Weights of a small GPT-style language model, trained from scratch on English Wikipedia.
Architecture: LayerNorm before each block, biases, tied embeddings.
Training: a variant of SOAP for these matrices, 445M tokens.
Each number is 500 + 40 x the weight over its row's rms, rounded and kept within 0 to 999. Layers, rows and columns count from 0. Numbers have three digits each. The size before them is the row's rms in percent of the matrix's.

# layer 4 MLP down (transposed), 1280x256, rms 0.0515, rows 279-304, columns 128-255
091:566498573574556543456507549426508505467587519548448512522503503543544479400419539451502469530530569503499536532469496488504449528486578427549492528468479521521526512509496500457513518442459535470533502480475489523541474524541495482496490544484442558545446472505482555469507516463438468535512492511435565486451400528493517511450559553437491499472507463484495514530584549497531530510544
102:441560507500477526492502469501461468480495477462489463417506544537496467544527505473468503518506536508591441521528555499438538481451482577519479505547521489502590516447470526559526478552581436496528552528496561468566547425495380483530452482514496487499522576543476534421511566422515484540449508534455499504580537540551517508500539526520409526489461553478494494527472585535458590472554
103:470462512467512453515546470523398475544484513494505508480528423556476476511432498513517407495493523546489542492561456533528484544571473476428556506388523515524526547546557500463473544528511524487501515499503516505488443507566509490512506448484531575530516562553540513522503434562491567534452552529483545510399543452538500537540490479530551527467541516511556421445522508489498512420459
110:470483476485500492530548512542534477461504477525523458516505395520530479530533518494596556487471469462531537492485479607433481504466565506499523500539452538537437446573448500516470463512446556530462481517489500501541519546430458529548471515499484559585536496528467529491488446490439559518487497427490513542507415520569483538425542507570562477540391542517482534546479487476472443525472
092:577487406512450504503410444525489469537538507524511429471420413513485520490468476540508467507483483478490497487542470466467495474555545478519514485599501561485558546527465538563566541563533554586509471471475532506528483517464513476522529482538551543406480570495471564474553504498513463517581517496540559527471477533510474488432482462489467473446539544470461532515510586489516523449526
106:561524558565428466456524432449524449498511530484452455532450474559441529558506499465508485530494542540483487497544491436472479482486480528517532485564520491489510533527517428537510507499482442528519531511485517444408552500463461463580485511532482452485393514470466471494522525508509508530416580493484564538451501460467537514479532507468565424422508495522478442579464465464567491486497
097:525424427497576553468524489530586484499525484501535480479528535518516450477539483489439547478510564495549485509536475494518485513493491487491483522572492538528494557460443433497478507505532427492522466525584413500511531478558528449558464449474462523461492474508531496526525474562468462481503489432508553523461566515439543457526583464520518495431497521517531592520552500513456450564470
100:546437472522488542498507504462527520542536481471461504493470539470515513497564434518500502527509485475574480587545538505545473484489535495537506548528409493442443502521493468564491503533538544532433515540478482425525499546512492520489576515501583628510487434522490541560523456531526493494502511508479489535500558604519499542544485420468521448545527503436446559446496508535528456558582
096:507477468495424443537499490498464526488505526439527533479524518553554515556461497568455459421465416511425503521440410471508459473470399465430506515483559483507532532518523490455525534450467484519468428517495437540442478496510468537501505477490500457518475436482482585539531503489555455536472458446441505455528519468487409454529491470460450457456635520498491429472484484540503459437506
098:458498488546604471522529482535458449485506576569442487527471491474485518541476442480489553500487507495493556471560506450464469515573546506486430444485462484534544611492432559502490474472574515518509516502466488468486521513467479523439462524475527517450497463554515532529468486594429478541462487459555472461548503532494588552465563499462488454536517507529536473540461541504505406506456
099:555460594527539529476497478468444470541506415480562513520548464476422479506559511491544494459542546421452461473543506530551505497421480456496570608479526534543562494501529552549482552520561562449475475500604489458603538469558513515498531565514511480520519552488449482501493409446519496496551452511470492565521507486524516490422508537504450469542512527499537501476516560448475454495567
094:417511437469401463532524495477475466528609476436494514519482519488466533502514476432460412508461485471625512424560481501506427541497511467494502570527476509425460446554523499447436555516443498516537615552457498449425479473492465491450481491483469445511474461531443479495501441529535528531475527510559504436463406508505435443467543498470437447482505528514521475561508518511530507487498
094:531542492499492527455503477580466538446474522536415497518433483482470501471475559419532535487465450471523530529486481591439514440462489517478529482527512543464488460545585526505453538467499515445411504481573493478496441464569523551488511503456451558561531489466539527547518464452487546526505474511576504523531542458511538558528456489472413456490548514530520524538490500481527507467407
104:525504480481502575517454393525437487477429599522414538490463524461442480555658516507431554561539465493505477456502458472454525512542465490581488464505513506526477523491504425547511500544537485549473476531495461491471478556430453539558490431495506472475475475534510578516446500549475469542508432518521528480526509422457495572511508490478510466505478459530499518429537467509477462593474
097:533437478488485513496449437504514523508475406514513519505471554468447547512551459501479465396473450505519463521524555478503431500465539447426513519441538510538545564592532436534468519503565495481504515517627475477532505629505471479523529510516456552502507524519559523580505577469535507540508433512464479452461560490551559488432489552550443510527463528445483534490549516538439485497501
087:509547574501492476539479536501536538455552533502509571486436528490425484481504505514519555489472492490458528546522592471507531523430509423474445500494542572535541544506494583531545469461471515581446470490486487551476489516570504540533471488457526490480550479473523485513509476466530469501518498541506477533538474424443474552431529475496458526435478519469522460551481435445484533554439
093:447427515573522421480499518553443531418458442456537490518508490456454578463584536493536446553569446531511462496521541533500536501515537544523484444494531441408502555484553470510490516491537484447504439536537461408469452550516527544470483500469515470447508495508480484530450551521536533507562488483440455455529498511494489456552479516437400488421519557482466511495577496497490523381439
093:491464555458541429522461524550454528472471499492458442433506464554541474441492476435518519531478554450515491469465572593470490528535453542614469509479480436522512534475548529519505515477411542466501488505554490456480487470518482503537526549505495540489509548521525551498515501446488546511462515510498527534476500464524485475450521521457479463510601366428544504453530507436506462520526
103:493477549419481473426513462518506520499469403518495461501423495466475519462533502541467492465488452430533562479513531474452468553504514506520475439534482544480463506511482456627467469509461481464550461521510534467516508540488511486560510554465506478417512531515470515528430420525404491475528474573529539499489463478474569488465486519565573503478506571477509586497550567490463382478495
099:530473501460546497500500498492533498474497483442431519429518500511495467564538526517524465537466442461541547508498449466590507533444502578533614489469457487481444516508473449481480492499502500428488479509455472501512513503547460509458435452539479508498505423611490451457450496542437459517567452534509497471530472491513439491517450536533491531543474441483501507486551455508485522471557
096:502579426478458514513578455531495543455490535454448500531503516485533464487496549505541479502532481516428470421497524549540473494571505463478545534495526532555482497553502494520511483468470486542445487553485501577593491504508497448520513468503418510520491485473547502439548566513540544580434474470537493425494572495426494576511503482505474465497542426589495475490523493637477489589472
096:462471480462525467512477506541458533463480503479451534496465446512446429483463509521597536470519460518467489553517585618512517499564521451441512448436532499487527467458451550504550471493511476500413576531546542495509498518551483429455506531559408477524456518474526462526511442527494452592529509436520465473510527536573515515532488528491516487460504548494506549531542487481460480482533
085:567502497549537490428552525431487429506501464507504543528459530517448500467510535512550493471486508472525462513487534570485511449496609502535550518528489576500530571528472541482508493509497430533545565459518590493558572551418516554483525542488527576512534475611535551534500537483551515451479486523552450527487533508504503514557470462528508553469428496551467472536491548515451564555474
094:508498474500444578462563548392498486567505528476511445491513494543467453444484516516388538502561492510531523511419550526562506507455500463410459477490486482500509542513511527485596496517569517536520487527466549522536520476583466494463481461509515552537503488484507409479449516479459549535554475503505507525473479420473562547473444459531529442472571521566525453462554470417519480520493
090:486553458464534554454501567453552483508578504425445525418506460475533419481512415496407458557516485539464511496538511585566469451588511488504561470521489484482484519452416441510502506521563467482561455476481602500471520449520550478467538466492511456510521558526489443473477459506547422505484463481526475539474503535505457523526526443453496516533435487514553507526503480555522462499538
104:535542535490503497492548495513478544417519522479423428477478477567550527514596537535453507421408564464479464527540536463458469502565468538547515538526514487525481478498449535460502503548505509428518499472564478598465492545519493531523431522541543538543545503526528493502494505485484517525527478527549460504505511471444514523426618562501479482551573522519437538497469512478499534489431
# layer 4 MLP up, 1280x256, rms 0.0515, rows 280-304, columns 128-255
096:508504474478474480562418450503485560473445572551481520508490481516459480504544475571501483457486502541540530457490465510561450491443516440476551478528564533551550520493502469507513484464456487531491489484506440561517581522522438505507560522518479437474395555529549415508530500508539551501453499407574530591451484506536455453514472536470543487518508558520462521520516444490496477444467
101:566519536472577463480557470496454518474493432482478487492508545477514502502458530518448522548475548461522525417498497573463500502530561512460491505535490520467464494403465451460518541464411448467512571532519515533519450530505465575465470436426516497495477511483507459526497501535514516506528468546418422546436558486472423482472476520452491478493489516442563439493502534557525477471563
106:502487483541483453478547508530560569496489498536484478481422473520549452515522447470517535503492547483506455547531522532508467494470404515539515575521425514468466410455404548494498474500516421575477579478480430555506398488439479453551538541514451577586558516580453509531431487527500553530435471528437468455515480518498493482439491525482542502507456534498520491500542518533454470534505
095:455456566424478552521526514526458529543428512458445517463550505480560456504564474530527526509516522525491493520543522495561453526480516507557464490455505535540553518515413483444529525509482441471499532439595480511520500508552471548531527500439470571509508457551554484408531505509465492483570503527462416528439608529455563515582512498557546524531505484510470467507481486490515428499503
106:471483603612488474561541519513493521554511514548518467550535552525576447515475496494552518554528557528505571478502491473468476454473467480535562475485538566514476558521460489568516458483434491553537476458459538503566538533406503450499459537454494492503480508561408503512539538478490427471502538459504528477507541524531442491451547509506449463485473379523509483489585502490450489547378
095:534552505475593544575504446533430418479432496444532467437439440506491490471470507457526489471508519535473511460475530490476467503498449490526414436474525521501505528492562506463481500546521471486432512475430484533491530518471578554475553478459474426488549509614442586458481531425516466519521513500597481493569482558542508547532470513458469449492503514502486500470516564500491510496502
106:495482531523507484587454480494486465547518499470584544523533479531491557477490503465568461507471520514547560507498543532423480523534477493444509523464509501494459437591530533542483482454516437563521484467514506588418505501557485512583493458461375391556454532436535539523493456509494521476480525516497594437530534439487537454521609525488500493481468493523576422521529430501472487433515
088:468495500513522443470550534464463523559570529517582466522531516512499484526493468470548579510470472531477499501523505518500562512512514510451406528465531480445490483498505459517520471484535561507478474540403581537443527511524498501556495547482460511524481485558503480543503510538527513501523565506507503472501492473479508526553541606434556483456518469510473537490459574440515513586472
100:450380588441516549550474530485504555530462437486467515447545470508483465504472500535534486552508481554516537518504515504516486499423509522517477556485517500480462415533508452492496491578459510446454467452549504467545529558553455549541535473560567523510483534481524491494559465480530581458556452563488556520463540431512498500532512572484468524495424466552495505441546478508525565514507
098:414590455532458467507483473555601495487477487465500517515484467487485570490588537499523430516460505477436515481516469510536518505531520472531530543567524560428487460539536484573480453497548473436566505495444525484526544569473502527425471575531400565477491485484524490513500450497445483488506521503500490542576527467496431491428473589462447512473512545520424553483469574561520487506516
099:512568470536552511498488512476539449506500456512484556501487476440491532456511474586472595504530508504522537470426564545475515472508452458445424474479536512540563520404526517475494497509478463552463451522438584530505595540494530455525534438541540492515462537456514416492531537500466542407490466566538465427536480413471461494465516497512496509562449506529439527587486530516525483558442
090:486447470480468554568522492462504461531469486459512512527485466432507525514402470504474471457601540564548509478455500437515526514444518497561504543512470506524450530545504551531472475528453517501524504429528492543543529535518473464533480486594511483505468553487417447570453458500515478481550566557447510519472558507502512438511532539464483618519500434495471564493524469460534517515507
107:527521553430448533469490485558476525505518479491517461514412544468488515497494551513549569570451425490508497474495481463530487497514474472427456523584482577496497521484512470420556497501499508515523508447522506495567550523517551553536533503537563444445508524447538491519592522586611476524537472521432546563490580541496455527539548476465447501465455493523482506497505518458476453483518
099:546503501486524509502502539453491536434543427487486517533512532515450466496457501465492479493453523576416477539392520599461517470566499469469488492524414557471478474521473539476511497535497533532453564484534480558463497445511539482470492517490437506526472474447462444542476491496444471495488473596489543502545444587467522483563481494538581441569554466513558570519505475458498494501572
089:416532428449476445543436427501516521448466489471476480505510466522490477467507480520542554533502524474527520477523532546526478458551568548480512621482507502552470432508480530463497524516459563536553546546468523450515564466553585458500517454486567541509465560468545483494498510430463507515535468528484560513464483551411546452564448472430518406511485470442528529484505516541463423454451
093:473580543440527542514461474451478447510532539550550526475495537517544455471511483512540516403472528501467576460510483457449461499554516605521535504464506539504505480505471541511572531493471536538473491531454508456545508490543536380436439472613427513496528510519478528490476484538484474496478480476557484497493545497492487586461477492494503533517553489499522526523538493489483513596457
096:468483492481576528511510480469490558482493503489593544534475523546554495521465462502563572445515467494507494462495524463472508422556456505518469553467508473455466501513467490525501446498440483463530536474491527492474495448440516426430516479453556458551460515471487518543464492537495500425508479476468526551549412442485550477497495503518604435505458532497490564579466474458425526499518
103:521495506531520466510560496495504484554536526450522444523540495478531487472540460461551494488493513577559504509468485520585497477544561505410425508460534504535515435459479462415531439529488453436501472556541470538472499472499501523455551490559520520473460481459538508504565491444560447491451564488544397478496525434503474481442516567381528535433564489506430508497516485465544491508519
098:502491431536453527520541532497505501511531577508566476507502582426498489488530432500471509535490501506458508485517447466472495474517520532439552448510481518479473474494428516462487499401455482473534535446560504499490471505463502562523488589416498528487503508451444466484449513465454517553447481453455506498456557580493561479409439516536587493560489537506494422572452487494535443487447
105:463506483495505485475524463506495490397421489508421506551485498505493467541498495529530511462476511542477472491527480473512503489484578487530494478470465566476506530520542481533536462518505476469539477455418495500539557535488520552504449453556566451515582506489507600560407475573440481536586505515490453496547476501524443502447602520581456525496528546471446490481502612497562507467467
096:536542557525559497506553531523462540530532470518491496524499517510554574514559475514492477546482517490492499506546410427440486465445438480562519496477443516490549549509522483564507454527540364472582498457434499498482524526525495533526499458543476443470488484525508502464532512471493526461434496515563535537548615461447500479500566503497530477561444430502491461512509496542466598501557
090:495569568565440465494503516521416510561533438505597488481507458558550442599511565443531484525476542595544543494519442388496550523532497494472565479480504525493461502499526550512466532442484482457512524516476531542478514505423476464489507454439416428559476452440471548508502496489471503527461610470446512512411547502510473511529506456493536493501509463589487497521513541526517503515459
104:493458506457500461545477434564559483554495510535556502487516517543474599465471474477531505560419582553457468534485475511541545529529494515459496477513484477493524434526502488490554431509555486475538536498521584572565516512475527442516553457486493572477394511522538441533476531540570441500508578458448533511442511425427438447442563547508474468495438535542523495464477527555478509461467
092:519529540556491406512457429430417591533504520563582524588529447558468571539491517482518511508433463482541494498521489495470523516464526470470533510514505531483455536549486543471457485447496539521486537546532423508562453536582510509547477579506496545408486499486430455489508499443442553532487494530504557478550508517469519469500497531491511474437545516518501629466463482497496538501443
104:526463552485460523434496508508512533534521516536494479524462495505471464466483570480507533478482525506494556438473516537482501450535463515515491456412482488533471506511504427509514607456453490513580471500452490594578479519492534524509498517479545429481479530510468462532467551510507421525510451515495515520477508584523456548570464596459506516513520447488465511521465448510517567454496